{"n_layer": 12, "d_model": 256, "n_head": 4, "n_kv_head": 2, "head_dim": 64, "d_mlp": 512, "vocab_size": 1291, "activation": "swiglu", "norm": "rmsnorm", "norm_place": "pre", "norm_eps": 1e-06, "positions": "learned+rope", "rope_base": 10000.0, "rope_fraction": 1.0, "qk_norm": true, "attn_scale": 0.125, "bias": "none", "tie_embeddings": false, "parallel_block": false, "extras": ["capped logits"], "init": "trunc", "init_std_qkv": 0.043, "init_std_o": 0.0, "init_std_up": 0.043, "init_std_down": 0.0, "optimizer": "muon_variant", "lr": 0.00895, "beta1": 0.95, "weight_decay": 0.013, "lr_head": 0.00402, "warmup_steps": 73, "schedule": "wsd", "decay_fraction": 0.742, "decay_shape": "linear", "final_lr_fraction": 0.05, "batch_tokens": 16384, "seq_len": 1024, "doc_mask": false, "train_tokens": 248400000, "steps": 15162, "dataset": "wikipedia_en"}
Each number is 500 + 50 x the weight over its row's rms, rounded and kept within 0 to 999. Layers, rows and columns count from 0. Numbers have three digits each. The size before them is the row's rms in percent of the matrix's.

# layer 6 MLP gate, 512x256, rms 0.185, rows 3-21, columns 0-255
099:561523480601546468541474429532534494433585515551568428598491478588491520539578502440478593493575421451503508524564470506482530525482463469517421508548447494562431405479508472446439490408413630509504483490473502467472526396473535522466453483517522536513528505421568432534494568537520422498543558559489478505480488520549563467460432498477596493490633521535486412456544534517572594492521435545533406480431540449503531501598559463471502555595531397443537537538489500540475411546505590505461528497476502507558455560473521553422566486513568504523551539439494432529407445515602472508335496562456466496446540479510509468503543467568505527516419480541472584421496474390472554499528540504464511383450441552546455536505547555581489505493516516398519502515506500476441508438499586
105:530421509481514462607462508480658485394553426547406434524505504535489477488503520465457452526514511439527469541452452426458529464560509450468444442534487540505382448543436524477471572497550588455463464485573482608543458454615483466445486467385536568543415538466477516435542526456439586555475498482521475570546476515471515470512444496528516510450501493569508511492578494549522398454457505496433506508578486452446574533488398520509492461609558427544458402533475544493530542523490560418420505536478520524501407492443465505542493462486433447585522412440439624466462487525492504498520493461445500475450521460413562525447501573530475473499570501411488461457531577537469509533528492582475511511423591464412485613447539475483481552434429608432448473515598516544543568503514522
100:532484498423502528491497466535454573448507517539507523414545444551470548508527513548498544459452416539467620522506553495465458458481564508529480518448489486415454541419408505537503494462405550556533436498551477542526422486511511508503530483507464467565503412523520504495514534573488411547471497437563503478498452508410389498432484465501490543454485560461453578387479442507453517512474453498515605502527511506469466633566554519508487573536525525375488411462523402536433586484501512409421418499473446446430521540527541480525576542524455516408461429480506542516455455464489455554474619469540428456583489473527523484577405555484476393451494455496500522475452525467584535498544554543435560354576557434533512550554427373489454502541505510548527437488494554560518391483613501
104:554491494544404453455550457418490465505424492471579485524479480444553531474537591468448509520526530498419629659475541564443499439507541383520424509463515463484440575468453525544520503459594516446450476468483539494571512569397533469522592503606563578502549541454486522407513491504545530608482529532525525444467364608493445496499515436540410509607447437480418482540567478557384481603511473557444558437470488478558489528537430428538470470524505523525553545503538466502597518536477447532494580497509567542563450431480600445501519428459508506431492484522479555550528500535483575495525547468473580589539511459487524482480561503423557498502457516488564474490508487498453593561527540444507501533520528480442548482446519416504402497545473569577484527476537451486437557455528427
103:486570487584491443368516491475535576559549599453577570476475503605503519503506560486442543536599481488482574513475513488374487495461585544497429399458541441508473516475563503516572475524454529476476461518479425544433460514512518407492516521610418434630531463523426566442485494556492436544573558533506492493526568585498508580467469484510535448501508481579533515457456459529506433486498485551522465551559441550422512450597575442508542617487415508591517401483439537494511393485388538522512557580506478480420511551533568507462578410491520490483501519443524570466492490605488540538523484557561445489499490530508597418515518517441478494473433524559587496518542563470461494524408523525597459470554469542477493509496465465481570479461471626433448472545544485508488474544456427
093:530527358422472452458494496652552529473464549502498483559509457531499503518533516493380476508495443577496475510445454412465555542454490539458542446393468499491545469501485567536480566448475561558486421451501459570538496556467375561445418601423497525540461494576431492487497469557609548537514594429559444427601486463511531544511486597490447485460497500520500552560481482468455559462491506520574450484512505404468542568524568471480414566544504519545548552462516490519537448551451530437556477526470475526555538502494455428449532429455458531490459478457501525555494449547489486504450470557487529573500522533489366375506554589508426525466432487453491489580440499554340425538523449454480428505458494453449572585542532513520462550464520444575472472600442486524436522439482530
100:558507455543458583473508529603507516466575606494510585512556458519500557538484503482444457553453578529633450468437465542526472542425481491509528451516580425522475390527539425486492448536505444494596423464468551509488510457574436519554511489578478488565489567543481586444559459387551463495453474558511462604494553452484486526468443455472488437540452495543477516439475525441549546490519586469557485582501522452437499439635519501473476457469479523503572449541482468486539443436522601460514594555469471539529411500573511398462500486507513535481503537581508575620566459569399460571449503489588425510556457562465478453446505473516515493572519559463495631536556544411431493509503516580516532508559591515447508490525549508479503539445448415563510444478529459435447425503514414
102:659440495472508515471532427469496502499498542416512527490493554537445542500525446467369451498601529359546487512517539582439441557465462584491589516499485465503493518507530549489526574559536506462491512499575439472515439491611469465529486514476498511448506488503490550590534495523570491375528502549548436532493471479445597501404516489551452559526542520560466385534500443433580514520509468519451418485542466479454469602618473603553471519603554522511493533553449502530501375504514506600597435474481516369547528524517519514471506478579518626447524584470425440488573530482606482539517537442528433519562451533591449522420512527476538511431511470423509445544403499471468521430568475558565428546507485539560416509476504512460495447519490533501495498533541509566512500491519490
099:495475438496451572543484389489543509510568502446437567462555452462469499524474413418560598468528557536560466499476503510494486477536380538510559568517488489569542593523442446489481470390483442535441572570514485450455564535521603543527388503463483495430551543469489553488576519565447492487486436563561515616513493493431531595481506470413574513529496464497491525547557489588496560564529444577515604533505496473483532503410467514451461560513495535496579463565445501466525388458483551440564566465474601338524526509459465539544522528523558460466462484472545597506487562526435521457474471528526510489457510514498588506545444499474506478540488498502378445474545477513391469560402510455443464514473461542408464478545564431442520501439578501497535515480557494468410549507583626
111:559500430506580456556529562574580561520477480468490530436504539484509614464447473506555469487543561445487581411496567499480476500555569432380541512513476527543471443493531460456492521519445599446484486530528481448514637506407441448571489558543499502526558477493558495446537475471567549555596475541575508540463474535474582489474544407544440408506445529540461461411561576540479539403509447382587480561537495548440513515480503573592455476498609483554502588492510509534544533526517453490440408511557507542560501517481586609385434524466498612490511464510483500411466496600527452445516499488503518564442536500479538463525462496528535562429474509498449501411406494471445562506512499453539503482412489501540441475493549605446493458473464526375476459546445571448520473446570504
097:591542494492563490557599540548467609485449491583542437443489552464501523541577551485440477594455543516406506514445509536486536528480448480461487450465531533579538490374470511526505390511442548525545499460535448455529435540486530527465460493453592438469491503489455482508489548555536522511576506515588469574482480573464476488425434540523433457444433482457352598536505521530456629467545565505611556543502512495518490445552554514506488494524470508547560515559427490509514482378550409562440541451516597579534540457489603487518400438469499582429499448475536562505538514445498445488575553546523524523480501544569411570393519536461459510488437565549519590476570524452507490509546529475458519438517480476589545486537522503469437504485586458503511393515407517446508560463536393
099:581538527495438485481483570471516521541530442605551522555494523472602492423463536537563435479442433506520543543442522390494499525547434356499450480473511485570422449515520480534454474533490477342481472481446509484514423511446457496566483504548482454452570497424428433544515525572548458486505539487588553533431458601512453480492448433524492517586509477485440523504481453470508463475410476539618544478490571463433544502560434495542526415530456522518558440407448462419540485542456528468566466594483374447540578560562562388490482418521521499529550545435539511511524456454507439548445526547527517465474494503349517579531410532466522453470537491506449512520375564524572536545542575504455507483569540511573537526502551497520514487505418574588564538502568436511462519465465464
102:371427446425400557444430442561500416462522476546534443532515565598452548504547483451502476504452481516433458505471422473520501463561530542428483490557523474539526412588606491457524557459444564502542569401527496515535465514446467463557374502516477565450509494469521634476540556455602435519368537522596510531455528435522477488475449536544531442480594519451428482475508516525464527496495526484565532487557543529502435572472580540477535487548418422480439503543606521502608475463480453561492515511526580376499452497514508536491446507520500473460556520488559567511477463504465474490465483421496498498428515520479488455577506586444496558527576563475409553501538498472423585504509451399585489411462520500572478611515530480416489478450520557461465481499518461508489453590473602
101:570404537460453524470399533557506509445437525547543539419358521433617505528500484419424583538524444567442493511583540540473464354404400412515412511511571439446520598468549469538589478456458532512466521440563579551447454401512542490479465533414455454509481492533429502536541482534460562468551487421491432451555519516465461504485450438477518477462474445548454566583466484588592517511508540495466478514505502466462513540521459485417543471538625482519482605505480543478489515448465491491492486509478514513453493396428479480488481451465480509536491479439430575551558491569488484447499453508477531541549448448440492417499451461426452495553564557500530532500597437463465539505497450594473486583516513398479427484604501430413423520467526445550441452518470538511501510465510409
102:552476500467480442533525547504540429468559537592442523505464504491537436493528571402643559470529567484466480582482409605559501600486511472507488480433590486564468460441426488516375559543465420481473511508579501479480482441493463497529432489466528544470491481465523416537482558443514487442501536416482512511491534518551432485447370492513439500551485528409494472510516423517499488581589496487442552438525468507451433502536508526508406571456525474442526515500438494425460603488448523505367480503548547622496478442523395494446558536524454478444522464497566493556435503581457427465456423574486474620430518517550490446496503502570461574527487451536517404465486502503595481516556551491485491483427512510548533497592521532485320511529505590440444577487460452558471529508520466
095:535574511525460489535456520508483526514582568486446563521555459588551472484435489457569409470548433442454501461486454524451413534516549642516483415383566404479447509492440496469521457455465609599520490548457471498420551438519527377438480554562536446526469516547491460525572456514516434483547484458509423498399414535497551463450541393607485537443434497544629429455490496531492506539506513483569492469554515519477432480422503487563526442447500501536513631464400459634470531500479530453535489468526556396445438614461538518586525514497485566553531613541509516537494388562569411464496480555538493451535476475442504506479498464483516475460509402455507538536486518559539539435511515492509441521415504467462455495457537560454533562473490467492493564536500584475464500439491509
102:511356549407495583469482461526484482519512531489373534475470574554408555521493496488533465568541487588493510467474571438468515475463511424395519583412481502487491442520473579420484593450448400554538434517374543452479523531439531445511530429451572473486514511507457460471451474590502469457561468504519498461499421513461498492528545444524464523492494548530485490562476479537416568570498493515404516527469476574530560526507483680501479516505468429464445455548445470481499534419494454490511501553434513494498561466480548592524553454542515532459504478570473422587478463492505487557517505446521452502465603577460564598478545534433487543437424512468503424539501556461579455520575645480469518465525536476561448414545439546479574517471532535492497464462555415552440514537574375
100:499497596533496512430464449464502478535489413416488554592475444477425572534579393454556463464467448530476442449433494447579600500492552525526551564526490464471529576405601437484485485509465497553519553451581563548463553530484483469546494514475518571535516499484576537482384549530477471520556470318494609565489556487522551549430482571501371579533546500430469517496464426462507449475518472563483513442509428436547460528491504525468464528507505536464478546489466494459457529399433526539451479545446504514593522539513589472515551418491505617463477471510553445480548463583598469529530475421561476462497545592444470485536508500491514501385536501492521453373500558435390555511474455549510463586507487447524459640533533580499447446501486534506499498505446446502478498460565508
101:576453550538504528510523530533511421491576489528556520442521500500539499493448440499522476404529464453498385466526487525501445408524519563494508505546557550384497681479430481538467448494514490528521531540476491461474490525449486495468449533443527472473538493553562477554519435479463437538559508498493554521529465459430414433505515491557587469478493605515486515415447453459566598468502512486550582587481504529430454499471518546512542503503522475545461441536438437522414403513436644414444539475410485604504493491512538486500496551600488475499537528592403589642492530519541589569466527523528443476455513480538573453554486536569500531542587529502434452517476499491450517526474536514585533479518512466578431483505602467430619478461554501518436517535466472526491423533333578
# layer 6 MLP up, 512x256, rms 0.193, rows 3-20, columns 0-255
095:542505523518479462521472511417440558469466540473500495539466603518538466485429457524544622473467441475585542463472477509507514509465579491536465458515542439425391519526476567419501525437486499528446511486457494482441505605611410578484422502458411549419523406481562486551550510511532443479530464595540565507535472479478488442456425473537402511516540497469540543421484515482499473557541476575549391555469517468532484506545486441443583467501502592457542456520495582575475555621427526526483519483501489463483561469548449459512467467587517540475521480481586496442451423436623434467449516426500460558446538398535480554567462472471655551494483494431454533421469575545544572534490485492535494454575531615463464445437540460550480491586456580427528470540534528429557420512474496
099:536606508512509550493476541416549514415548525463545451536500486509597482534456495523536511525485491537494494464498456448488478534525590527448504418559476421477503478619486401578546490531412510522459440409582534536540561544517501470481500508549542538440529452475546513549432561484533506536557429520416504477599490492587486521514473513414535468545553534508579420526409539550486555481440368456468507449523563428405409560402490497464463498481518485490551554421515531412410516566468455539473553498471450545511422516475459529482386498447541559485566565534462450536446488592570521404401464484572573471538494430528507528435522510516483588558465494497537567483412401437450438435503558465483510518424457493579617496487568571493483472563546483564536487542490437471580489458551590
100:502366526456548473512443546417606492484506473414567509486496496537526494411595515503514566506397564446510533585449516519464464558507515536501501502535451572520445619513570524499517570481469571498442447491551518479565460494488566496458466479451536475578486540409457604466476564434438489438389505511470474476476414493481466487504401490552486489437535424559519516432557384538491501480523542479457545418539481548489499517494486381466459442414468501455619558522411504560551504542517493569471402476493614483450473536440595561459451455499541477447482462466517462512491479421417517502500429512456482481540519519500538574579612545499406420550455374534490450487552555441528510523459539601502482521502526532467539535505513492425481544431641509531496482518567561521466437457535448
107:456568502517551505557497437403547521588542491587516477534550518545522469512503511486569524516534490457420482572479515375533507512489466465515512588488560463411577593540482446561472536461448483460504556526475459470446471407493540445510517487496423526537550526509441616523523484440478469444432518474585503621496483522500462542544496526440545510512573451428507544439380575521485503556545580549513490451463397531477481522549412511451453532438541571474475479473504549544536536497481451534385598489590503490472476501498493551583479539540516448518494458438522506429437478479450430606489562510465422477497451463580454455443484553541524461439428446548503489469470481499561500508590488459575466561617518470634473537499466585449435586409540560453463581541473518525421638569549455
103:473483443457539463501555502483560419444506483492590560469512496466489505462584434417419580459469525553549467538507533575459575535502465423472430474476496550502453582548446524553513473461625526479483479522542490522411372518489485464475505420597474403459539534467501490478485546397501492371502471507498518562524487570514486513521515485530529501522403446488471582490403431508535563535558535583546403487453668555549441520548427544560452365580514517550520553432486550402511535441549485466449511486536614533463507524543462535520437512516497515451366545515539460534469564455525504538489563519505469556503520558499440474557495448563496497522541578517538483484501488508563446491496587513532467525470502477581440535497598593504496573521379493514539530512514403629481490508449460
099:492530520570565520636463421476630478586510470384443531488495482534607523396582458454465600470568474497568555514473429491505429557381547481530437509541596505446406618460497600521503424566501506467493564516493532485506515464517499498510566491531523444410438474477545547359581490512537521547497494557449600510475499485519499471502480525453471577547523546470385417510431541531393516548459474508457462512546515522514508501537463391449468450430557423478489564527519414502452541442412574421445488553467481562468445479452525562442477492500510446475521420500546462512489562521457482568462478475470458552530424569499593553439502430446472467472462497495458503497539413505557519607463542523505530458497470487479538480427487486613508474574476548476470439512546478560479556517503547
098:469592492504525458459393461461558578503470479470518522475483558523448501503483497499529488424528453407526500505438469466475532536444593387564518446463461476494403508463482412495430476558465517505446514486420480426524488523600498451521493539492538506479554464619529573460380559471506428540520514492542488370468411516475499463542610486584559523443533346422475486483459477561429574444476478492503545459505402494431453543464479532536444498526463485478498427428499482521468512557457548498471584517572469444577522551398455522509548507516566497527503523536469521492420430553520545414539516512487459448387557488426456550504535479588543529474480419499466535465532444425434338565469505533582524544510470534565467473503561440520536585534436545516491579548598483575540550442491529
103:477499499608488501435542497542500507455486563572459618528416602520526468514494504553392528551490457475514444469463481515461473567546476506607538479469530520467517547537597438602586458515469451512552409508496506417590388496467504384434598482580546556488526521472470437545527437384534503481479580541376492482440519473469409500392479528524464538498521543526473564494523538545472523526545521506542573486509468544535542450566567520495448460445491556490492446536445477544375525511512495478529445509548494503421534512586428470491598563509536523611445505450497469472587456523454531572462442461551502547502442513523595566495453498442544539475580477560450486507489598478502574559551558489508456525427405466465493472466597564457532457530526461408472523531453587526517483509381547
105:473536527481549494437532518413509506482494513547492489472566471546440612458507405557500494451561492488631549575558463457465557488426467523431502497487544429460556407493419600500455539577490511520586506600565548507547415456525543501458575494487564431527460508434506429477492542494542507391525460490510462411584533551533517560560496492483564513565509470582465466507504563399477462484496478514463505399565518522454412432628502470488497505618467420565504637408506565425537478537554497499436612574475568533555494518481528510488467469496506523535411608515459444504505529558496423526515467543387542509522539559431569477430454531483512518432409520512511407497529554410526503532573506465465486516548575513507454550547512429490583514518535500535504515548440526571499518594508534
099:516436512483550507564514448540499405525528474443485610586554593546377502427535479496443455467481486372400437511557563589451561504556543470515531498508486462580448550544454474532484494513421507434512499443532566451517446467418525420450469530475440500574461450481520463545601557502506461428506469477569573540544522612496475515516408484542524495513533479526491576403531533485524352496417493526517477460470487490570465530545361519512519509472473427490503467464549540587525480389456421606515517551553479495552437509516494530513519441547511507487491551481418517472537492614499508522538480437540543468492483501578508523488436561553525436520487494402510614534559488514451596526580423490576550555392476524539436522430435614478474548509504503454528496512541557437467494425452515
099:441489524551518492452572414590476571504408419473460504422547485579540620555508432481428483455459590479507543511535551463429492539408498541464422429492487573527509488430484484474503400458521538502487371478476443478609447583468561446522519467439525530511498477519577491490527523481502546488490495569512487467525465546539492503543463509460476439489502546619420490546540506386444491512493421501521463471454597503474558556482509463520583474422507447439459491568540422454527447554478553499497568486466612572546598472472600462575542524550535429557494501464545555499416550545458497616499559552441527529457454440520485524403470498407519481421507444491484544461532526475475501434505489517528586603549474463536572562551562592508610574606474534501537479457562554500489488529579495
096:544471562574469550530492491482491503508384602499466604511482539517454573559448488559503481536531598462530456389509388441438487434430529649331401394444509520467542513467475609502543522537468501491464494467427454499455480509511553442479542456606513501549449502507507452435458527452485531509498460507449428576583578515517480487578507508548525542496384453419578522489491490543450550507623497522472445541479477499526522433493441565440443520513465493402512519581543452530402531481464481458534453496529477455471509450458468554574527579457556455462508491566514534430523483435502615517596590493420449452479537532564507480569513477472617498480490546504533552498476455454417558515551559527510539473412531572490483461473491516481454569469501536453513565456514580506453503477427527
101:458538421462509477422443524582555462407551516487510482520542384518432434475461545402607556509461443563504488462516517466526500574565478589415568558556546514571551431536448607568447496556514493491508534502525575519446496417354486509520548510443452574533497555480506550480459468538498439532455571592591501414427470484556489439541453495567502464444406559479516511509451530486481536498464503525620403491509514433479580529341517532524462443494445570515444487437500532543569406518526490471514568536417510588553487435522466551447503360476554508451513534516558515479562469521565497480466470552526489553562531464563504475519502562571459553614510507535485550491585578556511499479468501460486431512595478514584502462474516527481408533532524536416522526481498538486543554486557495
100:467504443478445496527561582574566498459459483556384492539495472424513488411506464496472485484523412548569468475401517461394507464519532484514504446413444413463460427497490547444489517415440490457477475410491534454568451406600504455521507481513517559525504493466593543589492516474530516461504553521449486486475522480422411542514402512462476428589566539583555535493490585498541497503592476557559522530560479542501452533462489506435493591511553495464556500436491573532487551425418500475456591539547447511454487482515497444461501490539427441514504585509417574525486470490501444508544481459484533495519402508406438385446458378552471456555499489606534540376513516492556494433515484559491503452461492449519377447518469501526459543493558500534525637575520657433457476491517511
100:477486511494418459514457540503550541572464536489476539575551562497403482475533507514368444412535564391523486569454483453486434540492509536521557562557508482526517544492540425551443564491523569541481469545507518398419447492383518562541480443443514485502397543468492396539458467535503443509503540412520592524654527495428547468482545470423595497470473423422514411544495554471456481517516532378450395522512468428548502521504460453429557541533447614560533510584543468525455471606455540586468518557548464513444462468491493572456479524486477496467475497412539542430545472538436576492412382580497434391502447494481498533562464561478533533493423542489450549440483484461477503526557439504510459467582520529544471438447454455492467496470479484518447520490567511463559534465457417
097:506464633543466554569499514501563358424474515427493590513511585532530518532483443437529487438513600470498472571497446455511462544507513481494510490413493426529522495473448481484490530507605543458571576475483470443454503369555512432553466450497488521545595503505461462494501453602529503563501527418471467451460493520523470520413518447584442548509452549566459471484478482497461448493523476519517507518550445523483471629560444575492557465437480504624492616540548495586464503542596403518553489516500444436558477483521541477491577472580517432504430555583561433473526546586508515565445443445629478523479597545446489465513454508436579510421505480524410545486542438495486472402505409434444541492509563526480529586538525579552477489430534532554473518544429569506505451464522548
098:486548441571445529464473466478581495517517547512523432495444468564607454521424548533579497495424467494485518514537431554513540515559597508590481415501465581471471452545473467516540384475539495450451491513429482556533523454469459596451542504583466537521457572536435436486571438464498474493390460428488570535498529500547490420417449425605503556496471502423494529517505466482526516503544488566528494451501492488577502450482516519530479463491497566456506517534460516476551418541523560577530448438505498412521466542452465498511494500488482499562416490504509431382600533471474481522508438416365452507538370521510535586480455495377575523499478516603465497445616547583508597492486428663510469462537571527563457549563512538470513465466532479495543549539451576532480403442560538
104:509455458544517530524471456520608476506450628520525521532399497601508617505404509484388430560509418530449566598583503520468398537430536512551391408435403516504523550465497453514609533524442391503401502453474518511506441451570475447496556517494561494510472463445506431462527505542536530458498528519498592496423476504535454475467511473523515392506472555479436465463529522429471583524432500502555509501513450553428534530522492580488394461486514578499484548489578549478422521513535431477455504459382505449518543462526502482522439613481515465486531475551502451475504435529555541483559527570470437471467511566564456508507510497447510376624517531506484577600504508554549415515484485534461449576487432500572485540487435442534571487549504547527553448522426541557526576446483457
# layer 6 MLP down (transposed), 512x256, rms 0.0927, rows 3-20, columns 0-255
095:470536590468540570633566495467559444537533497433502492498440495500612558495468488479563588509491491537540486505488512483554465501437529461447510401439525550352513494509585495461485499452553453487523518484480485520464562485533504478556527547540534429438467483479544555488485471501480580509460476398504537497463392527507533596528490528491511429478532523544532480496519512434531473475501397547532564599540472513412494466447461564485569581551448488536481563417481495455537511452405561559543458472580490485468565472617502425528453474526505374457401515467480536455615443459530496499573536444570355392539540496535545505514425511519510447498472502497582460475509482515546557573545496537486506576609611481503485451429470431542662487400464507528529486536538462460458419457486515
102:553466450497375450524498586453492587451516550525557553571434472541481610543564511523526560566548485519561505486476529450443458463497500410503428478586548518542499439515473609505375464524503433561526537592582482480513472608600512509474543461558485460474490482468554475531503542541400597522432530495445508484434544494543500464542529540498487462473546499547538507473587517536527454439558508440498479539543455382578467542545464546498541542495503469472492535542515477508538454521548465527443538509596528553520502596552460529516485526500527529614449483452525584496480402512421392535429524443462486473439511531484529415537518554463412530498529504481474512542569579448638504602440423488521503540415492553458469551501421407561492582413406584487538563489480574506501519456506402
102:528522468546544397511467486444517536543531540429529504500402429513499520513526449555444550597410495473550505480479585562481453406558485540487582426535494415548436544452546469491551528476489484486529479500526599517562510481516407505414488580463494544507607523598445543424525595434539496452447399543483492570477484540548452528496461606448549581478457549470440561487447473507502451422497492434589473505556514444473504483520443562532493525458522471467490559456559424461477497543425499626526515528513498358484502502457498501438474506548456505317460554509481513508526488425484487501468525542577507506525526437545478492576482450537496507409435509583521531422514522451464389410527507489515572484566531455408554550486532453463490622522538478526427483541344508567526485494529517
103:495474503516586535500515518448555534500443490460472625558491563576439515466537574597513576565572478507529409499449482558495492583476518540493452504457440493565512515483476498483479436558409619531532424506525500570491497497565560381578466484582522484553469534494401501396548514540498512525456517496536466533493429485590512503443429486552558511558425479456418489440498593452565537513546516510484493476598510435521444484568577563459455525426448552507457587456477527544446601468522513536535520597460603538563508503567522606474430456483572550461554540493491463507553402496451470597490574542425520501441519440527519441505453457503462477522411395406421498544503601436460466450505494522466578529502495584505455554502497475513500380490600443443514487449428482503463461449506534
102:491439514617566573553526525498537550413468527472548389600560561519524576539515401525451466501541556520527516490468529414462520472543536476513509528375505484538548440505499589499512451515540537594471469379519478380450478500482587428509542455536532466384506550513538487526543537430548409448518342510553543436500395528524514385458516376457452471488485559465525412497445439527519613501529498451485495458472504619500547512447477501564460439552460497537578456488417541562574466436559477482530374537628481461501516535475469564470453424516473493385477559497503472469504413505507446490493510525461458492484505544542487464416489479504498466557530612485494517473436515476481485539509517490529529496456489520457491487524513441556476479474429516393522460457468484545587580517545510
093:491456506512623474466465488553448492473589543464509504454565409518539555527408485532542515428491534617415379514624546556509517537486459507476565572438529574567505412481473500578459476543579494443440439549513490592544527507641579535441485481505520482446491473508499566529524532532494521560440499532513505490409524518535407469469426562446552448500501521447452505482546464523586557531493555557572392498549433520520515465478513456561525511565382516508401441529512541493458419475520508460574498510544534480466463474366485561512505552501512573526648486480432479484551524470533514442539519511590546571444505456581516511391483444459499461438491504514547516438538522541474551437477541521413467427480536501468500503493511474544538519553511537570486587422405455507453545565572605
100:561473505500654424463483491561515440432567566560569539503463527539391498512514577445501451500479528539522538403443544466584575614506518570489514507576580493491573469456472471513513531457514476427434498504496492507421454522656451504440410495560476535464529473519514490534425476540457465510520480524499464494493476496558495575516452553511514515469516514383557542571559446474480546479504419524469495499500480522471606521546473511487483404468444426502516539416553565548436490440526528530556540478524487521556597527508539488469505511447632503424506410480386383473485583465495514480543548526500524468483477516448557576440398463454568552543463469485399527515469421619476381515515495565505408524525516514446514458459493548471497594555408507495456456526451483527422570597506451
111:517532544512511466533475481561567493549460584577457608417508543535530480485454438510388434556571483453582484570474483513468531602526474450528524473441415488523392551524419460539544530446536513599468458464460438516476549429462425405488537418454498562548485495488467548524408506410569432560492526503535504435455502472582511509590521485574459607574408487510494501506473481587495535522548602466483548490517443478445441533452484518457549463534502555512467463491551492599472461541507434472443398447532608417497551425488518447495521461516472556525537478491509430527474472486419543480605466475427541446550452629522515607474516481440534519475525410568458507457542506470469436478564476465512481441553495400494439529419502544475429522434544457411462567495482451536440425559419503
102:487505515437585503510568495552526455605510467528503501506536488491433593444586395443450459507567484429455386515497426506516462569456528402480480454492536503502447516488493502513481558511526561484539477422536557520557503473495543512465497404477561396464535500548534560514352468515463497501426451484469512510430440502569500549538577497570444541512503509496565431513542494497552449457519475400471486458481543560449548429495591553555462545377554453491532523492531428463534494505536432398518522484627411556489474619525530527393524481514515562482398467449511488455550492476429488546457507440527450504500519560395475451439504589548569582535540480531600476466515485435514420543451503501486450516483580524511526483583433422474549406502513540528484435591463516526584613552406486
120:495452458536444510506520473544500540589470574513583525548529498522488463510489500494490562530629560504566516612565506437503462509501496481493475483366549449484558500438531590492410363491598540577475399525482481571547404512581586470493508541510508485456489544507475505559414481497494566460449518558422496485519509379428594412568518511490549487458499398501565519439506461446474499578493474539474438576611427510499454473510510515523511463493446515470457534537487535418557518507482496407472469467442479517499568397522467486557540506557500507450376562509576338611531409479521491549502496470583560437528529436570484499541547454480511519539453571602539473494436486464478515513415507512486505471497479610499550517457466454507521489463455430524569482397428497493529470574551488
091:504460536525722503464450492515434488449458570500431500520508513545496465441467452580524474421520509501467511651506451549556513544473468476511561584489578495440455511438569500484376505486514543545490542451476526524557461466450439510571471458487510527592505555548498555496518530489503390551511517474454526474501525473509525493540560621541503510438467476566511553436534551553544407410500447442494482462619518583516506452506536482448590535472552471497414375381469414424469561503516546539533559478504512537437455516453479509502603504541528507471551469485452369501483552461430501523463522511494517467478506573520634483532542434525451437472502532446489523571567569567526484530604552455485451547484455474484515436478523412557471474478431546552602532541534488526527436584528482
102:553538550469337521549376467541538511487468485554448635535446489506558471466544549434469513557516502512475464412483461514469448478525506589487483436471538476532584573451535414530505541442490430522511481531536470531425462475525549635577566554491491558439511524402576523537419588475417568487567492502498528560573515461500503558536469481457529559505463542521585476513493466571528535430529551550492456530490453595567475416476517499502408591443516440506455557496564556443503516459399487484420506487557552508485502594561492506480554498415541535465582487537539525511448386478407539480398599497446545547453577496435475509564534574456503464507495539404504576467538434489454487450500549514516514512417572540411478490476472510446591534571490550488442507521515475489561520434594487
096:508494380526444465505520546520551572530460523508568436513601451412531400508499510495470471543535431487573522568574431491488579601514573477534444514519545510510448575375543463400459452563472458522428498506505526505399578455543525515472451539477460534460486518448515488490498593569439507540491464465536433510503504513538414627527559496559392493428447518554514493547564524494528433527497519465559536512535476476541467447447555462467416508539395571487502501478473542479577421527476422492517590409461492530470465549586423530446512506507566513525462491517544458490470596457403650518509539521549435500631445536534451586542460461539511476475416453494510488444481523475560416455517468510501482502546495548567544505459437556465516461386553457538490499443435562498367454501549533
101:507484559532415516455470473537559486489461540568521438484548569426540536503537462550509551391566486454489478466405503454388521413524529487435530363497510518502466444539611423533611505447514504523527553441521547566488466531431575609468523528625415455485454424603500483499495448479536527568587493440532488487387460520472444481496475454518474542492609552574510542466515520499473480503591436478508521490549516537445485539566570480463518535537570569448477555437486480517482458570522498530516581533545543467489384499575446513454457434465452466495524564471397609475497581573478481493457513460510542493513394549489529415437482492435573511591440489442420496457485505496465454445500384499517481406582456548479463545591455484523422505525514521505427547586440516466442508479497530
096:392448478524502578550501541480531423388396520581521482473415463456515509510519520455576543444583487546500464515432455481485586517452528546399446524450561480557536530458438509461517537585515518443464501535422491431530502439429493424502544524437515590393450562524512492566477546435575400505449559371505516484525531427474449499582498543407503498538439466406522538470489388450536534540478443522471473523569426499464469518579530492399450552618487499532540486467500456508494507499536523546394470576435481482476523539576488537472497439489464550439588494490508597525471587528500426548465502522461452471493514461484561502594450463540504536604518671534481446494499492521468478487500448478515507526526498526525449499424394566398474532497550562414408481509582508527538488517459534
100:572461505587495447482534453522588488557439519559517481550490532433561507452545522535533528587445406487516440490419419474494445549533354510534495441494511445497554559471566492424478512447534498532545516475463476581520592520441580507499510518569434498456412527517492573512491504524465576472514513520432468552497562488544451494529510484538494448601560542473513567413476543445417505396564431473451484355520477502474457551447611500442483525518463545443602443490423529567517598453490518487505487535530445508456473440547488448536429502580459446611559446508528473498479487513423525515543527470442461530509491408510498505450501565505536451483439418393512565517483525490566391377430537436498516496530513515491439510313541463475516514545427533476521509570564417474513506492422557
097:482576509626370535490502530515509473502505494422604413534621529533443515517517502536430487539483445504515501509394542505489500637415497521412524456466546470528496507387474539538520449629502479565436498513482542568632451563566551561535570566506475484594453567496531472479505572524461476507514573548502522579535456341548550549509484551442517452473522478477535498502488459554528485566512459575552503429573481411507469477526448537522466549530501551509496541498487461521453528500534449483535585517532580409513454536502513421463422472559418468563478484552574444557570514566564508459515550476532568508531477488517464530497517548487493618549464553463435550448573504494496412373495503479444519471501577436448421570576544487561538459547417516491423452480514425477464511479507502
103:578505496553560519524549434484391495532402533458451560492438536526456511552471435497453485438544438434480494551549519466458461488540529539536466513426497515491530583477589426577451440451491476519488519402532363459531462541529496478445555486584417429553503458565468474504465415496531535451523472435464552484487491417596575519500495612583407517534558407427478482513456482564461598511499483524441444528543518499502552480434561517519551555564513477573488469539488481482492542491432434471491467507481552590552539449456523558513542553565534452489475520521491461476402501495585503524538460473473426480433488508540497594465548587438502424452523453452445434542586487448470491460472405580490454523502484572520448460533584454358557372503505535473433440609494520544611432544540463